Part of a small language model's weights: MLP 320 SwiGLU, a variant of Muon for these matrices.
Each number is 500 + 25 x the weight over its row's rms, rounded and kept within 0 to 999. Layers, rows and columns count from 0. Numbers have three digits each. The size before them is the row's rms in percent of the matrix's.

# layer 3 MLP down (transposed), 320x128, rms 0.0921, rows 83-219, columns 32-63
096:499543473504472476514474486494499496567477510495498507494501528480460485474432479495508549492488
095:516503505516490498510497485508478517505483505480521504465472495528458491524487496505506478473524
100:484541504533472510494466499457457429513503531500488471520528551497484512478517489491559512507541
104:489521480484501519521488526510507544517540492477514488491455511535498533474492500500475454518518
103:484478454498507469533478521545525534476443474510512502484469508476510473466507491493517500486523
101:525507452503517521515526502476506512462538499486496502488501538522538487504559521510533459500494
100:508495534487557516502484478517469493497492507546509416516516527479487478452522553478502504531475
107:481494486509479463490530486513551492522553476478522507558509502486483510479500454502508561466457
102:538465533499510502549505523461455497480459517498482497504512474499525460505500510500461490532512
092:438533536518500447536505483510541502484525489502460506514523496447497456472520534519505506509478
101:443504463508478504511486514506485514485489547456493541487501528499467515465513486532553515519538
093:474529454504492462483497511467541506474526511501453506512508506458491525499492497513470514509502
102:489502525477471497482565483500459470509448448515474484485525432469495509531468517466526490491481
109:509487482487478501496538515545513438487488525480516538484471516503548477507580504496486507524477
097:496499524533463516523538492484495493486444525492510522562532503477482487447551510485514521487515
100:517486549486471480506465493521503504473475487475478531505521534466543512480468459495514497518551
107:497506511450519519535506529530520494470508511498507503507504531495529502473521509470552464493497
099:464531446509481529477497507491483487522531464489463487515536480479474534509535473498487467535452
100:475519446478525478508508528491466492496510529506484466473496500471518501512542520539524516541526
102:481475481521469499505490555468461532471519532493459521489497528518494493530498505536499519522509
099:484502507461505472514532498474462523518481476518509520478485534491502498503496463488520492557465
100:506483508499487496512493505513495491495461498524525489537491502507481533524490520510470511482450
103:534531483512531476492509475549531468513511472475488495449514505532513468485497482493534500499529
093:486470485536523516513475513485541518475481513452505556502479525543501511512493461508475528517483
106:522500493467473515474422491507484469530503497517447487442544486493483531474492493483475478470495
105:502502504514509500543526514517455516480486525461566521504490494524470492476503493532536510498511
089:438516493474543483521469498512526525489516469496511520522533501520504489458503452510488534558483
095:543513533515500502525460513515523514490518480524511499467508526542504507527532480487463501486474
107:516530502497487511499520515505539490549496482505455571483477503498525533454495533461498507520478
101:465501501541510511511443512498516472537441461559498519498551525474502492515499510504524515517487
094:484486519496496504499545522516504456502518518471506502482491513493508536530508495524501506495496
101:504532518491543531505517510530511530503553431476517442503455512512503528513469499524455474516488
097:524472562501482487513535473483530532509548451475492487470486516487499512473486493467473515494507
104:486515545503491486458479520548470475492527486502478520477512513516509517468522473460501467494534
094:487519481547498461520472542482542530484470488510550499484501472497479508482477492543499578468496
099:505544455515497547503479498476497480525517481416503459502513446487486525533485457471474505516498
097:526519465504495536493528545495499507517532529495489496534474508519488518506525441517521490506474
096:524484543488517490508513571506546474465506487500507457509512523527506490482472484500470476500516
104:538494551476513466499496520519475466534467468466460464499484491488463496500527528537524494500502
106:479531511479470459501502495502480511482532510503497485493483501488502524497498532468516504509469
103:497487487496499509462527523543478487494488469548492508480502485526539550430497551485524493457513
102:491512536489465505480527507488496444475493531478489517499500491537444554483512495517538458508478
111:467495500504524500468504502512548511510498494489470474528520500511457514485512511473507529532527
105:523502501493468513527523506507502479508502506490497513441505453529442515497491510494479525492474
100:457493509485516519513487530525520543513541462502511482526469472465515449516512496510491490483448
104:516469505487472513487477476495541500477499549469501478476526504492504469470510504501501502511466
103:489530517490511486508486452442511475554477519493513554500485496499509531512500499526511502513556
098:561488533513525497525509533486501527459483491517489494486525489510483483502481568472474518520514
104:483510527485468507509497523502506540484479494476460510449525513502535503491476468445496543445479
099:500494439506498521476460540487521522513551482478495471538490497483494573522522502498462494483519
100:507515483499486546495539486443514489537466472503538518509490481526507489523494442518522461467504
100:461459503482515520507561518515480472514473508516512451522487454500508465531492451483502462525533
089:489511456522492486518488499496484459457530480464516542450529508478492484500504483505537455530497
115:524509532537450510444474470487512424472458553493479514509511505526492518523491537541532532504511
103:527514516541512543510481492494503530521525514538466492492495549479490491507494507445495522509469
100:509491510527507494469497489500537471465497498569455523515523501446545507461504497492561479528504
103:524532511468489497540472458474486511495496494473533492492551485480483509483511535494492495505492
102:516489486525483474549521441502510507445460508529500484512551516490479477497455507525494528526504
105:519471529498517550517496497476495456496500483481469493485518507512502503530478496534519524526519
101:489492474475461488501462496473502485517488497511491511467521481527459536502507506502512501517547
099:483518449526527506490507487476515455499520508551482498513542499447547511517521480491495451519480
100:530502497478468495488533460446480490490518517502475507468493491495475497504476504500524516472578
091:486500485508511493521479487493496474502539503474457492536510538540476505522487501543486533465471
096:491516514496535533494487496481499469497499489513537496507517510510504487525521526500513479503487
102:543473518550533537461492491465502508507495505475490529541477534507522500476505476511490514521462
098:447525454518543504520538520496464547494523538484525505527530452529500536514479506525471514478496
103:502507538461466481491521526505472523462519531523495509485527456512496459545475489516478470461515
111:528545491479495505547478516514509507503532509551542480530510492503488517492494496556500508487505
098:466505479505532504519528490517487497518460449528457486506504533505528461486491513492488487515485
100:514471498502516543510501509500494542528491500502512498515496490482503466533518484531484508528516
101:548474466471465523552485535544521512490520505540511516498548513513461528507493470490486482515513
106:484460488446437498485541532488510499450438475477490451473537518491505471469490509488522509530517
106:499457537490460456487508469485522534508500501510493500492492502505485462524501512492511509491457
101:514517489505466511455493496520502528533488453562464447532509496511458494501506493518507492499486
093:496494489507518511534538468544485517484498475486474523485496480524560476499505508517477514479454
095:458538488522498517490518544524551511459490492483478529505565485502536500494502494487454527498513
102:476493537537492488472513485535466501479498453542510526499490502509509497506465499520492529474519
108:461526499494515509492542450453516568465539527443534465507508475538466494519481493513481526508525
094:520527499516480513490517499524489526538499480491505537497503460539498553522550547539497499514520
093:486545514487509444510487507482483521515489469492446502504526523514469498536495490564488536526513
086:483511516466549547544468475519456467519478488483532454518529488527500467495495492516509498524497
093:539478498518498530526496534538497517501538501502464485513479521492494533503504475435484501520500
099:520494489490553488516502470478514496479539501486506529503538485476515561556517514507494462503528
097:471512536497504524527473499503539500457488512480497521474493538448536468518513517560522502521476
099:542515526513481505519517500502510446486534478495497410492501517482483449505520499490521496501483
108:515529498505500497509542490457480494516463476497496500537522508504479463442476500538457513531506
097:498550491468482488491521531536509499531545460483518461499486476538499520549434511485451494520496
097:497504498504526482501476536486475505472509494501517486449525530541457498507505508512461496514510
099:479533505499494530512473516498476501496528482532524478544532487478471496535505491546515542520478
087:500522477482514514471528480520482512499522532469479485518527505486456500534506546489488438522523
101:496502529510499491483479537519486463490509475525460511531534489476525490479550468538551492504480
100:435485516518502520533560476503479477514508525514496490510523499450495516452472466527512519485507
103:547466528507472509521503501495550497487465504479518535518489455539514497481502518488516514426517
092:545499498465503484451516509533479468446508503458462506528497496471508505470502468503490443482443
099:503529491537497526481539503505490493499525539521507503534443454503498518517467534501468540492476
109:486521489458536480549475513473486476500509507557484459502548572513516463506549468527459468518499
106:511486498480480459473481462454509496463462499480519491461510494484506522514481465507491513459501
098:510506506486489496491488469492534555492497486482467532525489533502486469464514479455500526523514
110:482491476562506470491504534528512473509529493496519486505489497520545503532531464477484493535489
103:508499468541497506515548524517531493475518473505558541499542485501466506459522539488536508496527
096:535495514526481472533490474489469491496500502456448494539491539497528436510478477526512514503446
103:516520505510495467508493515510512487451495474526501536514473443468486486537522478510523507529507
106:539536465518460475471490547512528515511461516527449500530501504509496501486500481541475470534498
101:484501522521513496495525503490510505499490481505424502517484498462489498486481512505469498502494
101:529506460480536519558520493482499487499490498472527508468508516456490478477510522528513469520498
099:530484534523485504512507550512525520478510489512541502469462465474492456517493503507521489509498
102:518470572513497505483515476486519509487512480502502479457509498516535503474516496476514527519486
094:518494489512536471501467578498551482512515485516514503501564483521515510454513513478549464506467
097:497465476494479517499574490516516521483451503481499457496443473513457501479474554523497501468530
093:505472500513489472510461482514491514507492481517494504483482546541479477467507523470535507542488
100:549496503520504513442468505498492513451505480494510462493521479516486460477484499489498487541496
091:521495534502503491526487490484498507489553482509518500498479498520454515462516487522495506530472
101:487491525472503512442524496499502477513514476458454531520482518504502527486513499474490487548528
101:515511512514524527475510498459504451534489485528496524491503469464490502522494496542519493456515
106:491500499490506533519504472558498503457470484529503468512467498487575433468467468486445494509480
107:496499502525468471494492509471511506469481493512493476494520490472530469479501510554518517505482
104:474507454486524487465506518468531505481473525551464496517459530455503501490553463454491435495513
094:522465506515478479498510481501475523511487539493517508518509451485468494554442486478496510445561
103:491499484520502493512465510516495520509490511487473487473545450497471534484478498485516498452481
106:475519521484547540515524501487462508553457508515506498473518499483511460491496501454471515465451
106:463464512485510521520453510554541522517529497487506525521485466527522480517504484488494484521500
089:497496529500502503521508498535510510501498470518490489496493508531507501507532524496483496473548
098:501475513529496481479463479539488512491470482485518509517509539488499463486534464494515485482500
102:520498452534511504481485486493528483475499499506517478481490536490493537483486502551494487510479
102:499479511508460495516541508504487507454541499501483471480486511502514538541499472493465495468536
091:532489497497495511455472525512557478521534479482487506468488510508506506530497482488529525496510
100:475518538466492484497504504461503522489475495500497547441506470501552495497506511500502511497488
090:498492496487534511483515510482518533508534471485510496502459474548522494505485496515489503473479
091:464524507515536455525487472498481568496503521521493513539490482492522546514479481566439524510459
096:493507528502474471520528488495499468500471498513444536507514488508496546499548544548540510558488
098:496470533427494444488529535511458545469494493496497474475526501498486508481476505525438498531506
094:510445507457495484468490483546520494501561544468456476484492510485475492539473475533500503482489
093:529494487494496451488541461504504510516502500521492491492480491546522516530544480489529492484490
089:462535509503510531461539473508491510538510505499520516496487516526526465450501438515484479522506
108:484481526522529490520507512496499536516481486485533536498521524528490465496485486541505511518506
103:509481432498498488557513491504492496456452536513517490498516518508483513477472493501463509529521
102:509526474497507472497498519492490516474477508468481490527449494477493477527483464465494472517527
# layer 3 MLP gate, 320x128, rms 0.24, rows 84-220, columns 32-63
104:514492517526492519454511483501524534488523490481496494448502503474522497466534472511494474459482
096:492500490525480514496520480531424466477479472484471484471504509512511507489477491505533469515515
106:456507561506506465531498529474467506486514543529501461511487494478507489509527536537526511475532
100:565532525491494491569512481503492452490497471472534488482560548519468505516508465501523462488502
103:466532461484505465510526504504487495476499519512457502517533538493506486500506491564486493510509
101:527518476494522528478495512485496526484494483491490499521514481520472502455539524489507501491455
098:494481507480545486477543495497548519494539487456505486533489499507476478506476516505494497500520
098:552519528509447519490492486510522511478455492455479524466520471515518482508517488502534510510496
087:493523511509522496499454485485482489495519508489519533476499494536521483507474485499505463478467
108:481521526461487477501486507481509519485471546482506511485527518481541505456501471489497486471516
092:557484544562516490505522532503533508498475474519475536482533488495466434485518473496490489461507
092:478496501488513524515509507451552520500505547510475469443510499516513508501491455503475501497508
108:477486453485531527482460468498453462499532474498507481497494422481475520466497508485503527473458
096:464506520532490480525491509500510476527547508532478476556498500470449497542511500459515469446495
106:470501469484490510486532426510503529496479495464541504506464465487522536487533472523463498488511
105:528541531506501525504474501479510454531496514486523476512520510513511485441524499516525465513533
099:520525510472451484546477491476508478538498489490509491484525466496530513517533495504500468522503
104:516468528548495509490541496496529492583534472484468487545516502519527492486535475547518518485551
094:532484518502498505523504497528528516459525506456535532490469484520496507542492454523522525527500
098:524521457508512489513488491496520497448503484496471470539498468498468480476483509509508508499514
101:539505480513497461517489508428531487543503497510465505511520486525534488507492508459486478465503
105:513495503499524492493531519504499509494519538521499461465493552481536584506506491449466520491491
102:486469514482488491495474495491499500477526514525549442501464531534522507499521533540497482557494
103:495539478475494529427499537556490453508506502526488499498488485531485452531491495538541459444480
104:533513510498477514548524511487439558483555466480492517516484441495539478489505521498497518492530
094:521495506514498484549495583524495561486512486481460517530524520488493518527542527520514489522490
101:533507532506443496495467504525511472487519507494514469524540491527511522535457519537503533517534
110:519492485484516456492544452487534525481453498501510470474506509487526525495486501490494521495495
102:498546477480483481517517469495504527497519484520458499503515516501511526493505566492511484527502
100:451511539493523525528484534541442507508515452476487523517468524504483470509503502499494430506485
101:503502530496527463527495485518519511537480484485512496526486479509530481481524522486514510462511
099:512496530488456486492516437466491501537517507484500507468483473479475479459542530531522499468478
106:507479533545473539492486457524497519548482451493538533507493513545498486474470496503455510527492
098:532462510479509544473519531503481518479533520493501526519538570465517501461496520542503526460488
096:480528501493483501504489521486500460522505462473569507507497477512498519548507497494492519508507
098:486494450528513485472492460486493466493504457525462480493505505465542537481520510518545520478505
105:505500471527473502491465472463494511472477443443477496451503496505491499583505526504518497501524
110:492496499511458493485518524528493502498473503508545473475481498481527520513500532491478505484488
099:470524524496469477455459450501519515488521499475539460490445499444520513505483489488503517464440
102:456504492506505475443494519571483519508505472539509519472505482481465516514528556460507430481488
096:496501451493487470508479475507529495549497479498466487451502526495484527505497476488536512518473
103:533491499478466511479544493500513482522506487464515492510545538510506503534459485482509523479505
098:471558491472499482479487505492496524487502475509477497508515507537507505532466497493496499500544
098:430510489474500482484493512522503470496498515490491467499512495486476468441527488525498509529503
103:518548478462454510493549524462497454544494501518538515558533527492488502499502475492499498485488
100:501534500505466461490489504509494442490497487514449485497492528468444567468491505503475508499532
094:452529478467520522511463487499513506483460475523486455500493505506494501511474492518471511492530
105:482556505494528483486499497524482507459512495519505505480560471490485482482526508455477514479513
097:517490519514513492472486496483480481428502540522499523478511508510460462467475520498510521477464
095:512496504489468599500506530488502477512501451511508480487520509439567500508529519512525487475506
098:505526516430531517519554529544531505487479475516490506542522463554471502455581472510488491472487
101:497468490531455496530509528515484477491519440488495544465510460455498480516468536516474498508506
106:508483535557487497506525521488499512460515464466499486518474463497487565461442500503465540499513
102:486469531492519445498538488482494534495470500472453506503526494537495437485491546479457487524506
116:463496492502494470491497479520472485496506531495496439497500514509537582478506517493481547488476
105:507519482525464444500546468506501538522532495480544482471489519500538503505520508512516495526482
100:493456449484450485492491501490479489505460470501534513484518538493506490508502480507497500524486
107:527490495552472509479489471529485502488506488467489513503505549450491499465533537492507474509479
101:484517504481514437475517519505455446460476459539461514530473469517507507500496521552503538488536
099:485518545535480452511536502468487509520495486483491494480536486494484508528496463499484553493483
129:452457514518480533529516516544508486481508465471489514466491477491453516518519509507486530502518
091:502504503491497522541524498516486503481534443501506522423523440524528519516504475505470518473519
096:497515488498495478558499515502525468504467496479504485490470507452540475455506501499510488482495
097:503523497537521489525494510468468477464498512474489497522507482492467543528492463517511483462504
105:509513548488548520492532493460497502440505518480473508511516522506492510528500505512449515474507
096:490526532491483468525505484504518474462486494511499502537461477514508481529473470456456509460478
104:555520494481511517495514519483504511511500494439487473482497494507521478508574501539467508462466
099:499503525510549472533487482454515497417514511475496492513490477495497481504484469533528497516482
101:487494444480461491483456560525494502484488485560515495485425470452520535499493500451498513509492
101:480488481466488475464485472510502507532497492554489465442509519513482532519506509497510506467488
102:513481533467475516494502504483514515507508563515472493489519454494455496511486421512462492513512
102:453534477506525504492529531516478508493464494503499503487467501502536511503529488520518465488483
097:475499517501499508473512509491523508539515540459486481504519488571459508473537500482497536491495
093:518461488483520464525482489512471556435460513536479548481487463501507554513510478517491469514486
101:514522501519472468509461525516463476502510494472531507485426519485503480564516480534488499496529
112:481481519460497487492508482475517468462488497507529494448507513509524512519535453520505496495499
099:487499501538513462487509521473445492544498512518495473472542495519497541482487488519495436485482
096:482500525516525483483478530506460490513505490528487492524497516538510533482510507485475483434489
095:527501523509485510459547489471493487533479465506489470545521506493502499494537508482490486531538
092:540505530524491454537518494474508515462484527495505504474527469489510494493501496413509507482499
096:505513504493552472523520515486528454506473517499508491502480504498563482505535574532499483501513
097:502525569504518497523482550518507506449544459492479496485511479500493511446512500495475500506501
103:510473492527475499506520538489480438555525480475474484517464499531477475474469507498467496527479
101:492498478482440507505505503478449456522444513507506510516503489491513517492509540512505527512471
095:531540568486509488470533506480499442507455498530507510549478507501530497491473482513482472530497
107:479517497501498483462489511551486498508518485526472526462493500497469489480480474467542512499446
094:502458521489480505502477507494503528514494492505493489506472468484556468466523501475530544482518
097:512486456453470485458503512484511466474486497504486507501521473454514481560488485457495530545490
089:514524512483510519509494504460473472484528480515497469529458483518493529482501534485488482540501
103:504469513489480508483499472515478487462469510475568532534481488476519517471472493523492575496544
102:508490501522519486496524506518476487534533532502493466517445523466563511520438511518525485497530
097:501497523500552468484496539514563456498480480533469533496499483465526507475498475513529531479464
096:477518514510528491505499463472470530512490454526483500493478504522512514411489518461518502491534
100:482508504506495519540497475506480511522502462482508512543531523488532495487492488517509481471465
096:494507514502503479465553494515517494495532512472495542505541505532503498474523495517462508458502
098:540535539515493515483485461509518540520516472465476534471518499508487506554471525506497516489469
106:494473517503504525532503523519483531551543512514493500470495496468537548485535529499506505507466
109:507508489496478421503498498527537550447488512502507487512477479521513465469479503525448479510528
097:441471486527491495540539494454551509506482486515497472514517500477471476524487492495508455505523
093:491483544498509502534491491479492463470467511496497503493497469524519519471476502493502469490476
097:476510495472498521493540506479471472506467484490520550482491559511508474528489533524465535473504
102:481496551506534501530500542518539443572462436500530514506483448476504500510468510450492503480505
101:521517454512498481458512552470504485436500527502495502496509505523525445514524503510477522520488
101:460452514505481525524470461482540539502506504491532471477493500510493543478494573492485514483480
101:476527528519525495510527525474533474467486484551520475522514508511487489480498472449492542493427
102:468499525496492500510442501477509489491509499489482482540470437446456492454480499516486506521510
096:513527541482498512469508495459488484483537493505514540509491507504484555525557496500511501513532
090:542521510422493447469529520520537467476542491448499502488501513430523481504477514480505482521464
099:537493538514523506477478508476509543484473502541508494497527510492527540471531523527530486505519
094:508482478481495522525545508503514473507484481474506525497474517443505497476554518471522512470523
094:502480545490472482560529487499532484535492469524493496481469508481504510513512519499476519511483
099:542512495478514482442497494483456449488521481447487466494508506479501495492482481469475505520524
101:513485494488499466463468520482481494501518504499472496509470510528486520567471525465502499502561
103:497536492468487491497516499517487494509490488477490491521478507503507490529496475494544488533511
108:497537495503471477517484508539505448503498547465467545486494464482519529508496538464467529505525
095:492524516540498504510462499531525501533452481483519552522475540484505550518522523503499490498509
090:473493538534540448476498557459454496508497483495510503491445491474500516513476500506495500448498
097:521496477498484502487516510434464493496464433464520482492498557487496515535510511464507472531487
096:522484491488491471493487541490497516426512508523456492530534502477473471531509526551494505471474
100:500505509510446545479495511482436468502496515466500446518492504486528473532507510534473491499463
092:523492465514465547539486542474502477481504492495481457493550542470513506531536513428470483481492
094:479493549528489478471483518509497515461482469534482523501477449522493522506477489469525454480483
099:507449486492507496487494529532451524482491481509506467474451503528531465465508503497513524493482
099:486523526503461488465506513525500480557514493489490498462516495509524509513474492509508528515527
103:546493472512478502483474517491501518483467508507499518527513497512530510522504550526493472482484
102:468499509500467475488508511484485478508513498518512470550497514477469461474513484514507495532491
098:522507505475505569497512499522497488516461504558483545460505480528505511465507500484511491488490
088:474469491530519523471500529501503469509463510502488492465464504486540509482493461483548563494509
097:511518491549458511480526490521541521512507503544495472510508536475498500530533457527503508505548
102:488544498491478505520497465504539482481469473505501566479501487459532472517500509524485551511573
098:542547508505521474467500491493479489500473463521501527533512471500519538473511520502504520487536
102:522480498472535495455504467466482522506467518521512518531526487519504493514521460483470538468500
085:497515480509530490494528478532545481513493507453494542449473444505499500503464490497510514493522
100:452506516483509484500497472519511493503509494476463511545531482547480476472511527507500549497562
102:443514535478502506529483480478510459513511515486566488506517464555533498508472484532471491476446
100:501503444505517474485446514472539512525489482478517483475511516504489447514496506527532518476490
096:504526479522462514517503479502504538523519458481478460496544517485471498494476445472505514482460
# layer 3 MLP up, 320x128, rms 0.258, rows 84-220, columns 32-63
095:499510517509525446474494507506516500543498526500532495507530481506487494494459500478467449511510
102:506498435505500478495453499497540512463481494507495506512518489485479481486517530502511486526490
100:503517493482513524479476490490501490507501472492507472490513496530460489525483461526546528477479
099:532482486483499506497541467467469506468510472514525495506504512510483525472555432469482514489516
101:530485490463487490503485545466520486463496528522551553480486495475490510473439500471449552507468
097:498541533492559462503462497496478525529500515480507524479484490497524474459515568534493515481497
106:497495489494486523476483504483502530507473487496487576513525527502506489529524499504468482483464
096:515490478510486512509491512527491536465498517534503519460471465491505539523477479457464485477474
092:482505515532482515496529489476499485483514522516516491491501530493485498518489488440503557478472
116:508515493502496467495497516515519538503493540479526519514477519461511535471456505482526518496508
087:484524532486561543476472490528514483492496480485504477494515475492493514490439535499469526503494
093:493499560531508520534527459481496510495485487493488514523491510541482502455493524473523476457489
113:499447502501487462484492483536481483563511539474485519515514559500522508499545495506510480493488
091:487481483482500544474486519505509502496516498493482502537497483464519447512477498519499520518488
095:536480486534509517503516526502525480466543518452507503527524503507493476509478492482510535500491
109:521482506516490500472501483487510500476501436535482533508481509506472537555512478461543510473493
104:519529537461489513553485519502489474505525521538488479504531502532536521510526503521486478508533
101:492515514494484488504459529533504526469492501496470503499474526537461466502501560467456455527504
102:488475489512498504487483527453504494510526503528501525504505476496505468510502484526498487472499
101:530526533495523495474491467466488536571517527469500516505530519523458445497462508504486490493503
102:505533505467513504523520514528490556480510507519534497526498510464563491469456478450506519498498
102:512501456535506486499496520483480504504484441517508465505519551537546530507521471485481466470499
102:472510515557469479522524494492487454504508555489506437533481527470508465544510484479522460554479
101:538491529512488492483521502495518544490505506479467498473471492512486486462524491445537486507485
096:477503545526480535503562503507512512510489508509479447496484494484523499487482515527530483505512
097:503506542511517499479482526574507444484495512496449540469499517497498536534498537544500515515485
096:524500529448462549452504469532484471507513507528474509497491523524477534521487547507498510531483
104:456490525511510519491496515514450464500514507515509481521508472513494491494518485498524539512479
098:469505517514483503545497501515504476495491514494515557454473473510487471508519466502510480526486
099:493525499509519463476540496534454512516471485484513507569520534488548520490490508498520525505472
099:496508478491546480529516463509497463501483527536501524489509514529505481485536495497497511473466
093:491500536472434472488526487554504502531481500506501477570479496509484517512481501480525474516495
102:520467481495505499488469479506502501484524513500477529490508518487510519510513455477494493491487
101:496482452496502464507563479493490550501487517492471493473497508508510495443493507468480500450479
098:485453490508471496480516508505488509486504490517516489485519454491529486485497474494503514491502
097:519502521499525497536503506516555500483477519505498503562489476464516468524495516522524480544497
093:501498498471506495538500495472544468530504501458472492451512507518500505495522496472520514530505
104:527529516504528495447493471501461476548488503514501476482542484507485499476485473481450500504488
094:508516506512495485468496458530494471505529445461480524506460483464518465505522485495451448547500
108:493504515498513496534477487460494505485483488452491484499498494452463535426507531535472526503510
096:528477505491454496534512534511475454508488490496504522506491531505506505481502447494497485506546
100:447503560494504520493468506500477490450523529490519512522519484507497514475524493471465461464449
101:489522483511547486444490472507462484524476497511483512541535526521518503495467495521481531529554
098:470482520497534520498525523504499525458475511517450496468569499530534511513526475528501534525494
105:518526493470494505503491520483491469501523509519543500476492508502521465492503467531461512499534
093:495532536491488546512535478482494468520464476507501495506489514449525463484496498453513522494534
102:485542544499537508521482500514497505487500474526522483472534546484490477526509494471543497507505
108:499467502502456522535494490497574483497512502533508512539527528508481517504497457506487510477528
103:525528497525536461517503500477463450473484514523502523477504483534529504463441520528475467484499
092:495505474491490541522523532537511524519516526482513518475512493502522506525471474532502471474526
101:539483501476511481494524547514506488505494500480494518500524525520525533463470482508543472474488
105:485496508443522504469511498514514522515485571525499440507483495531477546456487492496483466476507
115:510509521461452512460505482507454464500461546484494489461539487484496491502498508533517496484501
093:525479504472500506479504556554518525518490506520470520546477504496451522472449495503482511502459
106:519498544495518516514504475497519491523496465535496550467497490531495482521483471473556499512494
105:490499483540493481489509517496530454507496473464518481476464470525534478502499498541475556490492
101:492474509507474490494489450509464513496463505528494519474443490510473492512509520495514549537515
104:513488449516491535501454505505463427461484484488514454511523480482453506474530505536481496483551
099:485485511488482514498502522535502473533528503494487484508476498500459473466524474502475475466490
094:466464457507491486496516512523507470499502547473527514514489469510508531533500482513518497504520
172:529561479507522482488491491439508482510460541523510517543515516486505470475488520498487480495499
091:493481513481530488473514532532518464549503505500501530497488481485557535481508499473531512569520
098:508461529488490479472521521517463511446494554511503493528530493504499506466498528523480514501490
097:510503482478495542467511495524477532522467478472517493506540485473510459490498512494472496478529
095:517516499496495511487536549495493493521535521525496531500484496501511476508478487497418484489511
105:503473508501517520513515501497515507469492460515553529522514488475477528474473502498501514523442
105:509459470543479510486543530463478532498505498479504488512480532530455521517481503433533507496445
096:537524530493499479499517488513547522479511531497487539514501484490514520533535523480493523487474
104:521482474480481455508431513494465523491469489515520533509490446472521496501490525489506509471484
103:492478488475558504555521542481494539513455483499478518475519481535494506435455542523501529490524
108:462516523509492483506524508499492506517476510551446475503521488504480454476491527515504500480494
107:477530491481495511536516533505519486517463478452507484500487506495507480431503519538446475455446
098:515567512534490488521464517453464467460513534498543492518499532525514496495516511468508545491495
086:519500502524552460509495486487459500478495499537462471513486555529421508525481475482492499475503
092:419495519482516557480510502471501500487520494484537515459502493521480526469488502510530500505479
107:515500477520487513474504483498508508536509481496488503521500506527473486481500540508489501503519
102:513532518486512511528518530501520509490485461464522480478455483529490501503496479461511464549480
091:480518485512527534546475478492483466478517457518488446513492522502501519483477485477471544498503
097:469478524504531510460521463456495550476456500503519479502531501504488519471493532492539511509499
098:523490515518460537525525477454463498478504545519476529466521470459484489506506509443505486464499
106:502502522514517435495497519512455491455553519482535471532474505517522510486455488526491475538505
099:497497517545492520519483506478491464529504476503556504493495484450509497561540489449518487533499
101:449515526534550542529518514495508486513534472536524496481495513482478484505502467564475511506527
097:501511493496541481510473491473499501483534472546551504481545493489507527505520436478490466495475
104:455512474497487486488470480482482481479469500468461540487482526484512484512490456503511511476484
110:510491482493496502474493509484495501466532501476518497505477479449466462528502517493493506525518
096:453524522481515501487511522518536489558470497489555524478482482481496542506512467532519546501545
100:445497515469480463480517490500526527504546486470486461550491492520528460501486500480511450470507
097:494530547513515505539477514495490495465509468509526491511493499505505493479499512482528494490511
104:513511492486545507498454494489507496495495481487516504520478539505515482466476487506536510524552
097:484526546518501484504532508532473530489503497512455512467473468538514506511503513540530481525488
105:565496499494503484513499536495483494493494531469491512501531512499519516468510482472503475511457
096:518451477465534497517530524498463470479491523488477471457459499455556480540490466496523507481513
102:545494482512523532520471495541486492506490445525485510510499475497494543470487487517472527468523
106:486481505529544520537502493492450518534480514504457478468495476526470523531522507543514454521495
103:503485515503521500515495518524497534485451510518482472517486516536531480498453470524502487516484
104:483495477507533541472502500508507473475501507503496494460482475497502513481524509516470474509477
117:506472512505499496529507529459484467557517494479463469474535534494490543539474515513546526526488
096:550523484487515482512469522508509489479466513531514534464496511510477524499474489503479508511489
097:465504506495505471498554496452445475527492499492480478521461523554492502495533487467506449505508
104:506545497494449505517478487521547495462547489518471503532507424478472543461549471511484476501489
105:505517499498484530521488529498510504502488497501469466470451551483526467505487488546524520474471
096:526505519478562477516487463480528477522491517513548535502510499454511512525472477521509514460492
103:510462493467519498476443518515473479500532537521529508498501491496548496501520505525488523510497
107:532523514503467514470525466528482512475537526473519451496513496507512476494462500475503492505527
098:541485530514564471460496520516489471491460504502491484524503532494512534494501491455511524518494
094:475459531500515538482480490508476498529487490500488502508481525533477495524531571514484496530516
093:490523466525538506479432493516487484476548516495495529499518481485464519502493482501519539517513
092:522513467560518519508508507464479547503507506540471471515525550480525546478518465485486519500539
094:506499505472494476476517461496473495532504496514444490482504549470433487466455524476497524465505
087:487498510470552487480509519481504494506482494494536507536498518493503528489505459503464453514545
101:482520499541496462493551499469482491535519477495493488580512507487478452454548518511475434481528
100:462519478509495529535545480489496569497508451541470518473507451530507500528499541507465496467464
100:452493521544488482512525490468530468500427525518498498530536540508472508460458470495491506518475
099:476445517515490490515478504470489572537518512541536476486501477498461536500472511498507476525481
105:468470521542506517519526531529490506471494528563467493565492522505496512486517535484480502484503
088:483507486496475522522508505477440447503518496490491493474525495498544495501510531467505496469452
096:539490488523457423462513516435489532479476486452493484478487489492522504527515503463506524504492
099:467524500533466513536495512502519466503482513491483501506507524517499524497541507534514526467447
107:509461546492464519495537520479460441472501507457538498531470517470487497509487534471471528548468
095:551442471494467497488501499485436541456503506514484499495526501487495523477508474480513529520454
102:500498534499555452499526486491489450496479491508526557546528490537495449516483513515488444496474
097:481522478515531516543476548516528456491551520519533481543495479488514529536493483509475511491529
100:490491469502520502468513497496498474507538487508477542502520491515495539527501514493507552484516
099:467509449515502485445454527515522530453490520489510547504501470477486504513516530480527488481493
102:473484491483481489512520496506485542513489486520449520496498471461496451486504587463495507510493
096:527498504516462518478528506489449504499515486523523501533535489479510482493555511485478500510543
092:499535461485495482545490453436452483534529513468476486486487487489460478481489502518436485505509
100:505506454454506507497502448500492537520518527479498474535512501509478480487485541481511465490476
100:444510483524446475509498447502498485522498449504511490505541477538533503521537472485550469495531
096:517527481517531495507541548475511514492488493512490526496533513487481525497526489473454544511506
090:486509442507499470533463537520484494498473470477476547506489495501478532513447530545515511522479
083:520460531507516448497502528502488464481502535474456502517507553484528452466498529506490505509498
100:482498483500505473521509467507528521565511504475486499512491515470479490505536500480496539507517
104:501499531481539493481509501515478502427537562494499510474504520512535554549504509512496500503472
109:528506497517496476519502463495508501545509514509499492481476494505446530463543460511479515523507
103:492470488478453479547512477524540496524506479515449510504524509467520463441520468495479481496487